Each number is 500 + 50 x the weight over the matrix's rms, rounded and kept within 0 to 999. Layers, rows and columns count from 0. Numbers have three digits each.

# up: layer 6 MLP up, 1024x384, rms 0.12, rows 464-530, columns 64-127
# down: layer 6 MLP down (transposed), 1024x384, rms 0.111, rows 464-530, columns 64-127
# gate: layer 6 MLP gate, 1024x384, rms 0.115, rows 465-530, columns 64-127
up464:511554500492478525493510550478492500454520461518566424478417500574460470491429579467526451512483563538547548507515551539428403524467549589439506417472529428496456535517393445452434573471567577
down464:426536522511487577595576467559504504509441583468480529420419494445555504521471489399522553526512501522562578457502538482542392540526388487575608531479542522452573532448517552473522487437504473
gate465:573510419471582489432449511454513531532528384587447502476436512522488444512479436483430517479523517543559535439522463481473486540396589539546524503566518462495551498519488451505461442441573541
up465:522444583549483482481503498481458577495600411490598388518525546437421556483466523482517542553510493420429545421542428435557501506488464434482481404428525528466520447468450518497625497477523413
down465:503513510471540599454553520527444427506459456531414458469338491465529418420469521570546474489402420575569488531483528419519452584398538523478493551576520481460541476550455520504440492470489582
gate466:497521565547543536465510464509481533476571585446542505463551551503493544596494460425497553478467486473522449471466525492479447530494531511537499507578475505536487464474488448474447472464516568
up466:642489512508463476484470472515556478576431443563584551414506450529529464427522472452442538465479488533446472502499583556502453471551501413480515513434503521425513497508442565523510518550507529
down466:473429562549479488452442563459480484482454473554533427448531584483567489531560478491468536517441511517446554488398497423462486517525513496524531506534658431467553546537466486397497485478469502
gate467:506516503483501503494506530538520461554525465514441457512503496498472474507471520537501482526425552590586476458525445496466413491492486575442478467539534547460491565419546497466527480532521498
up467:463589538459521583382478502556493516534548475428536527415540458406352395564428536471553396460503593439513442398516533444517503528478434478487509475499516539506557548620496520427560484506584507
down467:521403544511514491570440476490564526441503496562454393462503534534591589514520565536443485543462474496524468543513494555445461490491524505410377526505395440493446500413561568552477554567478523
gate468:474484441528489443477480448548444566552458476483581432521477467496504464428407543416467537517539553445491468496433532516476521483522650439456536503564535466547546423564502439606597597569545561
up468:500568452518506624487516569506499462500438414590524452576493529557564496558447607484487496484476409485511549590520475505473623467498525481431491507504584500468615460517576583576464507521494512
down468:569503526546530601528529509466538424454445498494437497534573509509496552563545505452457519463561524566400518507551522488487397555463397532483520483517470591554487412583492488429521475500410516
gate469:459465494534577545541546503450469519606361521497487520484438522454491513565548415483569491499474472470521454429492534498620545502535512563562473457533466490466443485425518509566453534529537491
up469:530494486524468500486551470486516533606485506528485581441439409497472547440460546521561594445417496491458610543509581483480498513470483467491477478497513522414442457460469523538466567463547527
down469:558486425506538443562573426503534459453425460507471470594519414629496547534431555486599563440491536520546445524547502586496562458541591496504506564469474572456493435524565482599585556532441455
gate470:452501589445584470519497519442458443463544455529560506494517512517475509532420530523514580505464559490568600595580472474503408540482557456464547492537549483543496523594493475464491556515451506
up470:531499445515482479482550516562492553481487510450555474504436526542501453514416571510496501512462518493500549446477417469525458401565523486559549428460450565520459535434544474575532485578537380
down470:457489463416522537481373404554512499466495525547477503480435508523562519471468522482479529510492430562548463517468574519446517523545522521509515495436499477492475531437437438562545444477468483
gate471:475466441490574491481454539476557664515524543576585465537459477501474547456462423618446448378505522557462552500459560508403528530480519448451489561414521545449504537492477508526366537516462640
up471:479552473395553535513557493594543433469423560576511449557465529516501593461537476462499470432530541566503561473581466534483548511505400396440571600461449540421545547540554501504480517524463427
down471:422466403544446503460546499440506512611553469421501460509471562455428480483476557460601490525508481471497473544565526521567456487498506526519437394488518477490509555495522485462499503524527522
gate472:393560440576473607451477527401460503588442499469447538585521414504485487551466446535492448501448536452587527532516487438470551514440428555498441397471539524503455512471570452391533458566421514
up472:595508430525480526474558523495498484439542565622480494517520458466467491641554423528509545535468517477405480478446451476504515409440444463472458549512512491425447496518497449451549513543519446
down472:471479487475483502432412518416507420567516495542431467553442405485423507576474493519440463496497533487480530574572463593566565552402522391492514528440425539488536461506448495553469558489515503
gate473:459522470473500460516484592515523569535525474516541488484530465582497504553506474510465491524591521555390395509646411538471483471457414428502526445521484505443489429529531454468602467404373510
up473:468489508445470528488521436544471554552499525390544572498498542519515498541495508488550490424491535563508539509411590443563475614491481452491492464428458507511534567487492490545433491486526580
down473:543496469495492395496502425508600509487456551543431549630500587492486419483422540489524501499404557534534468543320545470515463447522485509419483507464584538483510471551503596497439505554510509
gate474:516582493535563524496427463507365513490512520381511518531473434569450488470526499554556563519527517489495560515530587457533454449433519530523615487441448512532499539492492504511481489552502508
up474:540450423513574447423436539482514510521504482488479499485518475499592467503546429396403450525542522530439459515527414492465514438499397419538473502490568510495556458477511517443550504462497487
down474:470577588490496511513469505525444505468470502456529470472463435552424448475464576543553558513471471483537501519473589445542526499466527586472682500388447518489447534479463524490407494568537537
gate475:465435465464554417494474375515529483516473521458573536515527478625444569526481493417579483562489479535463481524503434507518509541557531479510515574468584452518559459537374401579571448580524454
up475:494473497480510445395590384482528433521522504474454502559520553521411500531503496457580506519454496506558524516582495484450519542501539532438484490575587422494488482421481477548632460490607548
down475:557512557505542444439461494489520614519504547562496457464543513394508535479539477404475505486459518513643448457468491447469519525510551481522459478431413563473412518440535475515497517551488580
gate476:434561560584507566487449476501510475533529490545459436490607519552543530484503535531508553494533525515474468590521421507445545461489449570566497497509487457495470570510487486571596483594546516
up476:535523600482419556508573604449487421478497518510598539531572507530452531475467611448514440537512504471511450498435529495464548567487529507482472534419458552363491539418540520515493460491533524
down476:521383508485513481444447512583427494533506480505471543503456495563566476471532464564426495565489424496459542517559483539500485474492406510462513416483523504527517627577488522524385556418509462
gate477:496491665475515570528487487435504533603482511502457447549448479456465527566469473419491571409662502460423547472499539503580528442478575392547482450484519523527578469535614444476509430559389507
up477:468413479525514581489530471425551516481480530543536480444491524548544577540535457532516536611491492534460589489503526516551501474523615496606446499508522586505522520443620465505512522533476460
down477:540531429515457511515545527518477521484519512525510519507522470583457525429522507510483533498531473464486434507459516515467550558466432500478482483529508534483409519508439497497558520499563494
gate478:503581450490470636457505604519495561513509601492503500465483536495380524516555567527433473467494462558487515645448507459486478439498464423500461542661524463469431480454464524556434486421502525
up478:481478528517476505539461503437512434541539486380490465489491595468447498468460526549555489519465469561470506455470500469455496539567537549485446488463530487496502559608523516409473452526587574
down478:530444409422557391474601472538560519517470494501500536465579487411515500403488477555433560470544539429456493563473536512489507449422550447406446394532444476557440559550412540503461563470558419
gate479:578399421507535493498495424448510416442449512440523472485505480540503509417479545431495523553473552499519537537518474493527461568489474529496523456513541453520500414521494475503575444556398490
up479:475552503538524419510493578597472411556386457586507529424491529481547455532432467510522398486485404481527472509496547459529531382575561481509432594415536522515555518367528456534444516501427483
down479:556514428543545529490551494535449429588475543485596416470476443429516501486478498508485575461603571532556452548507450547473498401591491488572517522555577537493587547592518490542520440536553414
gate480:491550567489436487541476496503507359513536497513423477484583475462471610458577508453493488427538530532385368552538460453543557517414503530443479487465470452534413403447442512385541612527483476
up480:599572547429467524513464519605540550418540546483472581435488573531429479532399509503505474503530525540561588437528457530490431452560539636503465471525613469500523564486508482458554497489583481
down480:584497529511521414583339499542468538595482560560508500523491506513460510442445421475474505569480530508491507406414464514490426544433451535403537568480533420568525352495383469537606493538597576
gate481:524461564624455548515524431474511469515467480477640540521572475407597456457418558557449518510560326549505508474489541448556599471507504489430455516392562507387532436434460438560446498435519484
up481:401429423565520484572548541553556533516548497552536529439521470532455509443558571513411491571466622487472547519494512526494496490487455494470516481542523457538405538548437400446462520480509484
down481:526416560493539476514526494522496545491505478533462434549448419557606473577563500593568539552463508484498514537504590487417432505478503637492457549474465466517482550474517477524519417409456590
gate482:505504468554460461506489522462497475499463517537366590549486521467578484479515485505494462454480482581445514494418558466481526545436577527433462452490490383445565447411541456498574520414491501
up482:509488446519452555467563520452539501534496422473585460525618584528572494609486560422487467447464550525496506660540457564490564501491551558526486453553548558548506555437409580503547439506373485
down482:459432548476481481469491546486479531521529502374500475487453456511505569561503502558512484532404513516481510373438500517530541502497544521457541422505534358550529558574618618399465553547535461
gate483:432468491503499580493512523518489372584362535480487474442475484409554587517564448436479584577546498468466486542590555533478569542488557451452529493465435422461536503475416540473455472468483563
up483:493492452600545419576511548507499544482444531493556527431567440485562518399540499557477494414516444600569500598449455512457516499458471471570536504487509514580555607550525501472467507492486502
down483:543490470536461405447461495464526475487605563485519554459526535524535550574444518424462382517539491536541573558566550386488493503450625431502506590543469474432478462491542491438548479549487478
gate484:401525498580522413589499493553496492419518610446472525601519478492446480510474525525492456536526462509547572471542525523438466437523469545473505494540447483479338495462516468397556527547478486
up484:471389439443549610408434537529483520526560569500590453498460431522515483553501488458456564540555492535427403446423469449553508394463635524621564456461519526492539611535452420570372475520514540
down484:593527592475573529458530486431479482538478547578438476435520551509607508580413572442419524484478580431633499559514511554454504478532516427487483535575485458485576441485439506501475476454518497
gate485:508607527572578565556507487481441477446486538486441570491484542417475462487353529501534539523494488420489560443467521460499514585451485394462520412472491482503535472596453466496609454418491554
up485:430564484461529471564493554520463424445478518509455553424527464491443500519487441536531543515482508631402492507493480499440571547524507430526485522533545531479434511420490416451508536414428527
down485:477455481547485458499593525410552503500476485489477396487535479412577565461516490560501504511494524488491577530564522464509547481545527485450520554556549431487526501570512547402507472535527503
gate486:443550509528473480466473434466415493452472503578512523455575440520446505426546498501503564528508442460457438499495558553476516509589446431481457501433535484490513448474615451549553516522498477
up486:468505454430478537458526463501477451447495584458578566515518507486521575477459545516485427484489454527512678518530357473510468581458571517506515524487447544523499488509450510481619464515513441
down486:512434490442466585455492626480583344530503441606552417500485467542520477520424558448528501494494490457456513504549568529512424472519481430476420535535535496482499487528478502438355557529530560
gate487:514531583489511512396484483447553550482507467506437505498476453415518507539443533494528518476518505559487470470512464476491492496499487518509473497461528450445615499451488553634584519415435427
up487:543487478530448509512463474571460535611573517490535480584570486620549502454427547580455420520550491419574481482510512394546556491442510509487606465496444546595488543474374533474435445506580512
down487:395537550433476534505511552451543521550511555547480542510393545529494445513489635479503527550481529428605439501554413435464482533462504552497513453497538538463506548515507550519415520449505463
gate488:551512556468524513461574430578527558418523452499500478510391446500460523592480506487508530456531504453450514480448591537491513515538539441463461492636526426414485507521556406507532374668440421
up488:452562503474490492482499456498582530539473597542495467551564485464486491521522461471505464501477448534523474498511489540418532502468448574483542520411455536468507480470460499537552558409466585
down488:585538434547482579440568449518455511473461347555511555457379456557439493516476498461492610454506517505438560548361486422512523500485433420560484514575485546498492512520556511455485441572499474
gate489:505467527437489428444491496438540514412589520499424545555487479421499565470533519444539498488489459515534447521494478609526551489525589555469535511506536484671592488474416487396470490523464516
up489:521488533492485549533548465496490523497517500468524521480538552488496483470521606568495458552432572447500473520425537398488510621459468437450431520478498495375521523504557401571449537541509580
down489:572520545500550504548557440482592460459578548372547476558523435547537517410605493534435474572558492544483418525594527448501426489485489565496444601467549462550519456579527524488596401527442492
gate490:495536476427406591554514563498494485474438479588483491498445491576508540518509630518551572519615513533537488450397560475471509426492441420491521546598528510487520536462440536578464455585554487
up490:431520471617538521479493493550470529516501454429499496615510523516472536480579488413452437440433500456513506526457540550515510619535480553427450504516557532401479426431428477484559415413484441
down490:563464444448483537460511516583531477552549523518509504505446535488568540446521424583541484535504442547464493487459466510446531537481497523544420513508492488515556544506471517477471510454506440
gate491:565501558455490415485521510494569509465523419487494496517502534516529522507512512531469557465491485479444526422566495425518455599489563511540465529549548488512483516553379445471510526436529473
up491:432507461523513452489481425471451431430457550432469465463613491562445432500542546541446516476358471406587428447422518550500584402626508410501465431467570440545446550386474509503443536544542562
down491:531454508481455490534544527575471409488489482525527456478461553436460505502517526385417488527587407499465548495489533489573525531541466553524608556501451581580512422549553544534530528398476501
gate492:439507568514483460499510456469572481521458539459490516466557593416544597443508498572522546449475442527544542464425628536470520593482353494506541438503546594463505519484522443481482419558449499
up492:604552501632559473521522491506520596475517504470519537478439475596501501631420603401573521553605605443539522486471590487443551449442548489524433463422476552521477537462514519494463460501419399
down492:441525473411399505476582581362486508531409449570456429612545535603469387370473548522465407513502510483518403483547498484489531458481410502422493455551553477486504479544423543516454551495468543
gate493:388468607450593517537397516499480535411523481510527511521577555541484503475457520526491470476558470466437497548532539465464489494428520460442454455522495537397450530515515491613541473548527408
up493:520506481473557472504510504415426465585499490549555559533427360498492523474482552566482398521545492562562425515509520466526485450557541477551445529531487535513577484514482467431548463470541473
down493:539524459507504561518621551426437551500549500450405505487548480508371475484538560513466519520430448537564525444436611465621491510523563475525452541437509474537509575554451506487498502425553480
gate494:432511481435483523469559494459512428551521575511497528511543492567480536530514547440516483489487585522473458461479541466544441504536467505535494549485462499553428511507409424523539524570510436
up494:411426488583529493544583447462456605468488477548447566468476466450521538546564581520526463528426466447565564440547531534460579502527523410457524463453534588455570464496546565466525445505475486
down494:568499481499493479572451491502580540478486541497493500544587579543531591397457501576515526536491563560430506428497359583547559462481496408578380535498477536549355548414488509530412542497460449
gate495:491541457613481476491486530529461557535400553404557423561454485436577447510539450484442453453538418488457488499450545617572558376580499476415538491474461501519478500580568444521426483622513599
up495:515479487519524505458529628468563474574538371580476501501512539500552484452513589490469456454481547487523430484552422566482407533554563558577494478416501503491579522535529504461458524544510495
down495:525482458414526472441563475478438513577443453490443479562619445505519555548528396527495516518481433593414407482559506492553503483511519504575520466512475484537446514541553501514492455535460509
gate496:490582430501494508470518565519496575490416457480470509566452497594521480460468508483464570508509489407481454539509482475524511356535500512596495476467487446474458536568478494439561478420462462
up496:483594484537554494472469528624480527590504404519516511484505456640507545519481566500506519433508489534452452484472542514551481398483416468682596470457461473569425498587392526434454511438490483
down496:497386501467451454469544465519568486534473556462512561558483489516545488548600446528530439545537603522489487535487504436515496509454563480426543518475514575481543419487534535466565440531487599
gate497:550432481618454469550457439526462489483471507524525411533513470499524510477457540457597500492459554524542481517399401545542464422552472442473523538556487507463422502504517453385434439498550496
up497:491466536479450490471521506470563490422419468550520485460562468470455476465561521565550598430437506442400556539526501498528539379486490375539418532461471463540469513503545537592471420523550519
down497:478572466481415412527563531482436476494481531518408424498527516479438542539498533373542593496522564496551523475504494493468625496466423610500502479423557485507533466499346379420449542573540450
gate498:458456487457435495497464478507470450647480502540612461458510536476431492540470388559460497508454495510541423526384484518542514502492546492420502498418454556452542515496530500565544469495499596
up498:566467445470463509460481492464570455571452482487553424549502524511465410489496388588477485537500539440479533456507405460485487505524501490481573451479523566525488528529578520567516433474499505
down498:464422564379556540477461564569495418480412579561480480487460473513545476421499507526523498523512487535366588480411486540542463582489503588420504527508469457456449410511396517462566506525472446
gate499:529475454429512518504485509485557465533540531443436548475481437557413536506470462488485545424500511478398528577488487509472495576541515473525463465540580481458554373543521474430481497544570464
up499:441433447559587497398433485481479546502412452519487470576647496459617469459429548558415546453453490513577491408495540493411578502477535576511527469538529441498489467512452496582445516458484606
down499:513477391468490501582466540485465513501455459466477571527477507519427512480501474500539460515478461475434598470390545481518526483545521447483459460469516435410606517514542592474390512452520516
gate500:549559564455635523514346511550579427489464480469524485528549510390502471544456522543540554446534482519573433487437512563540436526406435570455538547470460589555475592428512510529490492481523516
up500:504567489539508529454414545466513512440512439420513526525476493435465363599500540620411429505482498490577475527534451579544624570511455427524526590519561583434476439504582445423395539552459497
down500:542529543486520485547471490524451518515474629466503438464506525518558519518529587501452476488436474547534474482500465534441520504489550507495549463483468458504468471478414534490544497610492518
gate501:524493511572425505526414371451441500408422545433512417447491464403404492581514575558527521496539486430563544437495475526499561466514470476457467541493417527471501552531547508524486516455583477
up501:512566404523489467531417440452473498445535476504590485521496458522526544473521476523543539448488504406486462477556549550561504517503516529521527507539467533596582495522473474463517461465416495
down501:450455513509545496429550556496520600531532504495452383479443527456458430424511509500534473546531564569452616525514504516468500605621547488455496523512395510467490535503449546516494443551524589
gate502:494602515471466625460470616616444558492477544509583562476487511429449529520435471509494475516507531433489449535443447484543487553494530529537517547465526446485440606569451539488516553508436437
up502:593499506454545467443550496428543520504488541452515427540539611535514458542552535438518536461459588505537544476499467495486594498492426410566435453554467491508476451585516460492520476528469552
down502:534523422558491482511464484523396492511533436490526434533479433460468492512497439450574508491428526501441515442567388469462551472550636498410508489503587551539574465502570380499479543423539487
gate503:474479556621456453539561425424438586525495448481445424538554531414485546384498499450475434431461457501445427430467586646487506491456512470421517484540491387523453548510717494513415482558512434
up503:606411530533505466521531440533447532526535481352602532512503393543461494482476484470539505408505311536417637429587494589481534523486532465426442553529378543446422536512488490584512495528399425
down503:463556517533603512524554455478435483457501571511506504540574540500451511529514453437519469411604475492573569552581510671574473479582481490583498560488436487481363423452470533435605581538486521
gate504:530425517452462531460539494474504490479492463540515459521483463561448526513545464495440497447490481460523476434453409567451494505447441507514419499537489499495554550501487368553465495504551537
up504:513448472508360454453523465514456462489535575547458481500504435514480505462545471540531553429499519511474482588441554457582514577509600510539569468376529503490582495531514546475495514476501514
down504:567494517540547463556492564544534591485465505499493461493481500462516404451476506464520435522591453417487583460541487465621526528449562455498518569516527492623477494512469525455457512456462461
gate505:464430484502455499492632486492463445431457547493496487565580499449577503426532558552542542594509527546566504509532561560586471412374559425533550594493486396562493462537449460499524419519461555
up505:564562498496431417578501462545483528423511462364491527574577469465526486516411493511457460495451528499439435473474558538442535506466478426526481557444447540478466478495433485410533486531547597
down505:475445486587428507430479533462533454432497555556469492494484435559615509524543584577546504554507511518472481584513500592481481577535490487515506555558465451526575497513505407484452446502611527
gate506:503567517494500556543401568572487422609428430505490383487485584538443517450648545579486510536557408408488562484479519492544546515489540543645462464500528571461514505522413463531489530471521477
up506:560484483490560463531458421545502587504464407445542484551444486519489487529542525563596525529660452504446398572525471486445532378535561470535428423485533466429622537535469431551419518518523477
down506:517478544507466535512503617509453584609531514507498507502532506541555535527547527546527479536477512445559437535518475525447555457570543523462475526577628564529474444460471425427571506466546510
gate507:467554588441486368539553537542539585464510444529566481557579534471475538499557526510452500551557577495451520477517540569524481501434551569501533406668505486472502608538495473540474515427500535
up507:493557468528453558578457519499512541443478505479546366507502414539554537527435533520538552519483534455492560517596531459453472472523547498523504599438491464490620464502487507489524534482507518
down507:478566511486445447487600490414517516486411540427509449456563501493521569503476530551533465575602476527433484496579533567466486550476503428524489534524561459490438551558453543489508469436546500
gate508:601431522487567472513445549416473489468468406536503480417555474538461542483517519531498514576462546542494403531514433549527537544490425456474577560479453508526465442429571500503393495450408481
up508:481489514523505558507502456552561531570449454544604425444442521642569485425389471402535503576421513483561535593487511482478540530401417506479493528471516550572448491567568504470592489548484432
down508:581506531552458412486468509497451434502526486481433492601461530420499480536508528529513453441526491500428536431546474519455530441495581405526486512496503388463549449452474500445470524519574526
gate509:505459533471430470506454472506566540477501458375466534476545525546596571587531520568447549518455594452546518460525532568593486437523511540572489425528493488512550591527499444572494586506510426
up509:517538516433492483564455472573507511548546472476445499450498612604573509524565475549533588516520482487650480421531500588472525532482536531515536454503477497454458548513567483465472539450588486
down509:461462475575438485424518495556411490519405490530507453526468524469415463470514499495475452536441476455514471535403451459527507533477517441610471372542546513521485457522520532439472459483555473
gate510:518572480485423456470505526571542595327509468588468526564513455461398522505482475507441465534501476421434465477451544539407438398523438425487546493379432492417569452507500534522501458557568564
up510:511505406501453426430391476436522388504523492462473485531491540559559578561479553503446537516482547465490463422519492512519521571416561496550429536506536504479478502570530505519453526491507456
down510:467500421558452572488460586575439466467488467492495455438446463432505604614535559536526488488490591510608515542507522515463492538544477498431506464571415505461559387462514459493512406550448482
gate511:512459545544467518414541512523539481405497496393437475463613504560455500515534547548526543448462501463564616637519472467520426447527492569624515578410474518455583477522462571520472468388354501
up511:522541506482530544561440497507431449543567541525582486549446487520447439557446465524531547522532454408535428478466421458528539492526543456394461507536522524531481568531428404455451539547498638
down511:538481506468462516474614545487416476378468535480525529559521431573524520470457534570639488514496535517520470506472534505555422500480521532504463546475446493446481581545541359426497452422481513
gate512:379413496485473534453468491447489582506517513539584488561396509436507520525474507465480581518536619565528376535448457460483523571506572494475557547582457438387515535437537546513459517517441501
up512:494428494440474415522465532480474551562528513559446512436483515430497401519570543449478510419519534568485499577537482504464491457540479470471456479485508430412575595486462573466560510492461528
down512:540490417489514507462435502542521412533493555502435442529489438497525613472482477483548454441512507446524505506523454452557465463446428530522444527531444519469467546541436512487498435491502499
gate513:439435429526492484527466492535533416533499516544525607513525560518567531523483426496502508529526417503515521516462558583520550475456479510503537410452560590472541515502463525507428559517522482
up513:517494497462500421538459495350357574495418518563514529518513563583466496491547549501481417484478554545524443461495382544527465471531469510475574499492540518436458461505545532484541451428455476
down513:527490459448482571419536528451496460644425459541485497549498548553524460493431498527421509474400408469497532513423456455486520515498519509604542471395475463485653494511549480569536533493567480
gate514:537560594525418531448519367502472529555371509410493459527525417455369509541633699469529509367581549505468549418538426611469437463437498399576519542408407506473497543505524451506485516591473586
up514:469372446548618458488479476469540476490576498569523502462478441566588529488471357481518476536485427499530440577506599488476547499548504533584512530555573436485561429576550612562489439504561407
down514:520581488611608599561492529538498499465451503521442510437517463564550481421509392534586448622542456429505493542524585534515527521487469475512615508584400471521500443459462511491573494533425454
gate515:586542475513591498525490580507579514398502532513519555506377580478513502404414498521548532520511508443614387507521474552538483434533569504438500490547439497541490537532494471570451423575584447
up515:537539496498447549407471458537509513529502586493546494490424448587421499526367575443519550497569457437626447500482535531415506482480570424477471637532513438543523537486415501495517407541464523
down515:497439607525575444468573484470480574524424486468512431515485517459577490544509476541546502554565485507475521474587411465507432499469587509496439493485460605495483545354497448544436452484492504
gate516:467423576496514462538554484489524539468522484516540487549521548606603563450424506483546443460560559510473451558507467521434615573515588399490533545436488525447445395598499496496450530488446585
up516:481475483513474549557482544629512516471445511562447492574504545507548499432497451487532419497627533502486449549514485570450546538511495438435580536522512516454549465486528458554516455569523531
down516:515492422530532420540558502507527534492522441479406444502434515524466641523530496486539521496547485500582520446452544531658577511436416521492449514580499552567525554437479458470474442428541507
gate517:510600560501462507482490465527379433475485479527551494508474418563456538474497530441496436535523531414480503457460500551517507492561548474511467497490484433572516578483493500499363460547547520
up517:562515432479483532526628523482461492459522437516497448430539497586465549526496504591511604532494439431548588483455467459558538546480402496512506480469440489452576602465427433424517537499405533
down517:442498483483492552520536505441525512462551490472460503432459490447554555503533516527514549494566570531454458438536504505548545506544452558455435559512516500443533488549522543513611502489479436
gate518:485525495511561420494505501562557584486571507492511520420425483505491438576501478521525444536450466465457498517522456478491579481518503512535471477431556482479499498488493488584538507533454450
up518:460518536519549598526513486536487619501426486521547486490489459482482505602570540481566493420427627507475503568523488497523513531506446483506562487453539510515461512567520531432532473478566473
down518:526436513548469443629448442453504492498612499466525527455540430402520452523456464477486435563464498462517485453493514486471549465527505512536480512416516494494461513477527526544530626432462561
gate519:527459486497486552424406524448468438533534589498518514423458484504523461439439484517535522467549534587441526509518482543466498488520572575405498516534442452436422484549507575542545443445543482
up519:492481503501464535618552493577467506473542546513457554546432580511521522540454498564520542452465495442547448496453547473483462480538434573505531516425470527536440571515526517498424460535471482
down519:450504493532530466541487505501454590528442537499502467403586584595528589506554517476456523467491467538487485513549505402489540479550523545423581520543473509452390535469466497542527542576448519
gate520:424494518532510425417589426468468508490476403531552486517415518423565542421534577525577504410528523444489467569422439486485548468535500494569470547573561476475524445512484536500465485471503483
up520:422486428484602492437503430477530439481517492436420486427431465559693506462481464498487417534528502425518568506479467459582544476529523512534468518525503537552466447413509537477469553506494445
down520:417516549547454506489439525489605518541508396472485476551637424428555455563534592533461497450527603460572451470431416523518520468530462497508537513504466447460615519478514435546491575462443474
gate521:489470482495441535468562496547523495611502567468518470495518417508479489476555489535497530547544489447493533447576639453483467513518469496505479446549487509369472420512447407456490492488530394
up521:589442394493533435505553481478467523488590569462539526519587506501400561514488574517478487520432452559559577592455514393465430526492575516426431565470572511520455486465525486431554510506491582
down521:502456497479437454503465515469549530493548476498480474492478507488540472462530468465434481594530477515527447452491495578421427556499495500481519507593476430637475496466489453484484475537534518
gate522:522519446549566455505530531459528554465553476530527490474528529486452479515483471498584497424562504550477415538509525458529611532510519562455476475509545499462488430551488562491545530494484470
up522:546578446513516528464525562508570480483596535509494491534488522443500515540536529454525479459586479589551398535483580550558577565551475536485510554502518518464534509517463576492481535484504421
down522:489551509462515458548436509491453421494535503447510539524504523479532531502466501474475505472485552531490468430584487453484495458576506517472516468481484428526513447458425496526508492561432504
gate523:569506665515525564426544598460419579514393463442540494467546451623685740569501518563445461414533579484492494463428411560546528487391577509379440592564519516525610495502481591532471518526519530
up523:403572442584459528574510519564548494322663537434481531418461412509538426369476459491551536480513437396450491466329504451526504517461586388489469474442433514431503516540369462463622460546584405
down523:591465426477461513494522433488509477451544482480510541567478533450349432486470458468495527523502456451536477533519532400460526572490462506439575511415467558489541539524596464428545508482461549
gate524:565474546538469401509466434450403567521520462587576573440485512439443442439428526514448511447428445557511502444535503529501471476453540416422457547536457471539573457491516533539443512461388453
up524:462449495510460439469501470435506572609537437543554527500499442575469481509422540474428488459447508527491476502523486535507503487525421499432430433539551517475485492510517513557445545496499573
down524:559486425484484551501501527478434498458506484435422438472532498463467564553503464441632517491552562548447515491528481513445444430478580461475537526567541432465501531536543439483522486513569506
gate525:589412530455522548545500533534518462512382573543463554507572473435434525512557544454468488469447545492518453476525559591547516445494464480526428490502465569561570563565459442424560519498490548
up525:549447503493529520525479435578497475540440513550468486428512499487518442538417552483500523593470525503515516427453596460500468462538457547530474494564481520554552566478431446508549531503548511
down525:592413460558477500481534516506500589550477511530465532467527525495508443472510564490508510516431557518519556564534516427504508574545393500463481533514460587421561476438448460462520574612586538
gate526:489570529521399517487454489411453498460481467473500501530519437503519491525500453482524459393507594488563454565538513444487570606477489451442500474518438452568462487553542497541509546490468462
up526:506512464437441449460481488523463454474549510470529436505478540543475404529459418420559456508427562465441473517518482571386555533538451533540527491568567574449546529496577505674415565525458508
down526:440568443536517525471505499463493476537493472511551578480497579457573475504440525520463458507511440574550497526519618527575481407592508556484508578457426489479435413624434549502413545551474601
gate527:503568400552581483517506513453518581480544465445486463425480445372439481611493459506510439479410444492527571548505428519600562443447474462571488580447552479581541588644477556538520564505499448
up527:463469531521626547433436524520409491532404530446498509513420525465477531519470499481516575430496568444631448554602458496487474462483458473448537468570516428466534513486456429464470618601601383
down527:486535571470477489474455533397525472581483538495401504491563506451545483607433374459551485583617525482502534473476515524540508462481515573580357361472549561477451568489545493569534522503484581
gate528:513469492477518517512526563475450470523462575513551560508496514523513561573410559567597501491560509486461495550537534492544571489489467482469473507449502444411486523520506490498466582410522480
up528:375559465442567566617516414521534464451512485523572507476510486477528513444507476547469450467583479453451464467515498549530511408483514511499439503522470509446520463542596511574480492537496453
down528:498480544683462540464567445454488535431522528519530491501526453459430436523572425473502531530487505435525464453474521459492524479561455546566480527494472450577487503485455452502517447528491495
gate529:495343542598517455441531379550548485523461480533452560502528417603534458417471501539433489591518489470506501429528422562629481513516485557576539545492512474517518612532480501456538605504357494
up529:457470532493536480507442448522482397562599597480439528479401511454551535475493490556526450539499623491474482459468525568484515570425578475535518568471569509644520468454499530517522478432481526
down529:548574593490534474441466483566445488555512572510454532497492514478527525540475509503457506496481591432506546456507518444444560556445439504492470372591467555440515494447537525523503498502421486
gate530:483531481572517579484568507570414498459472494460480494388468403496514482513480588491525424461523486533524483491495516516510417537524567511549502512537508589466478541507512497448349466438531424
up530:527524534492446527479488504467471457407513546505506576501484425469553498424468611497548458487532494495534453453544498457488474561508569506493494415491475491530505443502529478497391557491513481
down530:659475510444466489443560421368521362577437399541525509451582451502437453522496435513430481621489488423491536553555451573443532530500487496468519601483490494499592495507489609511485509503545530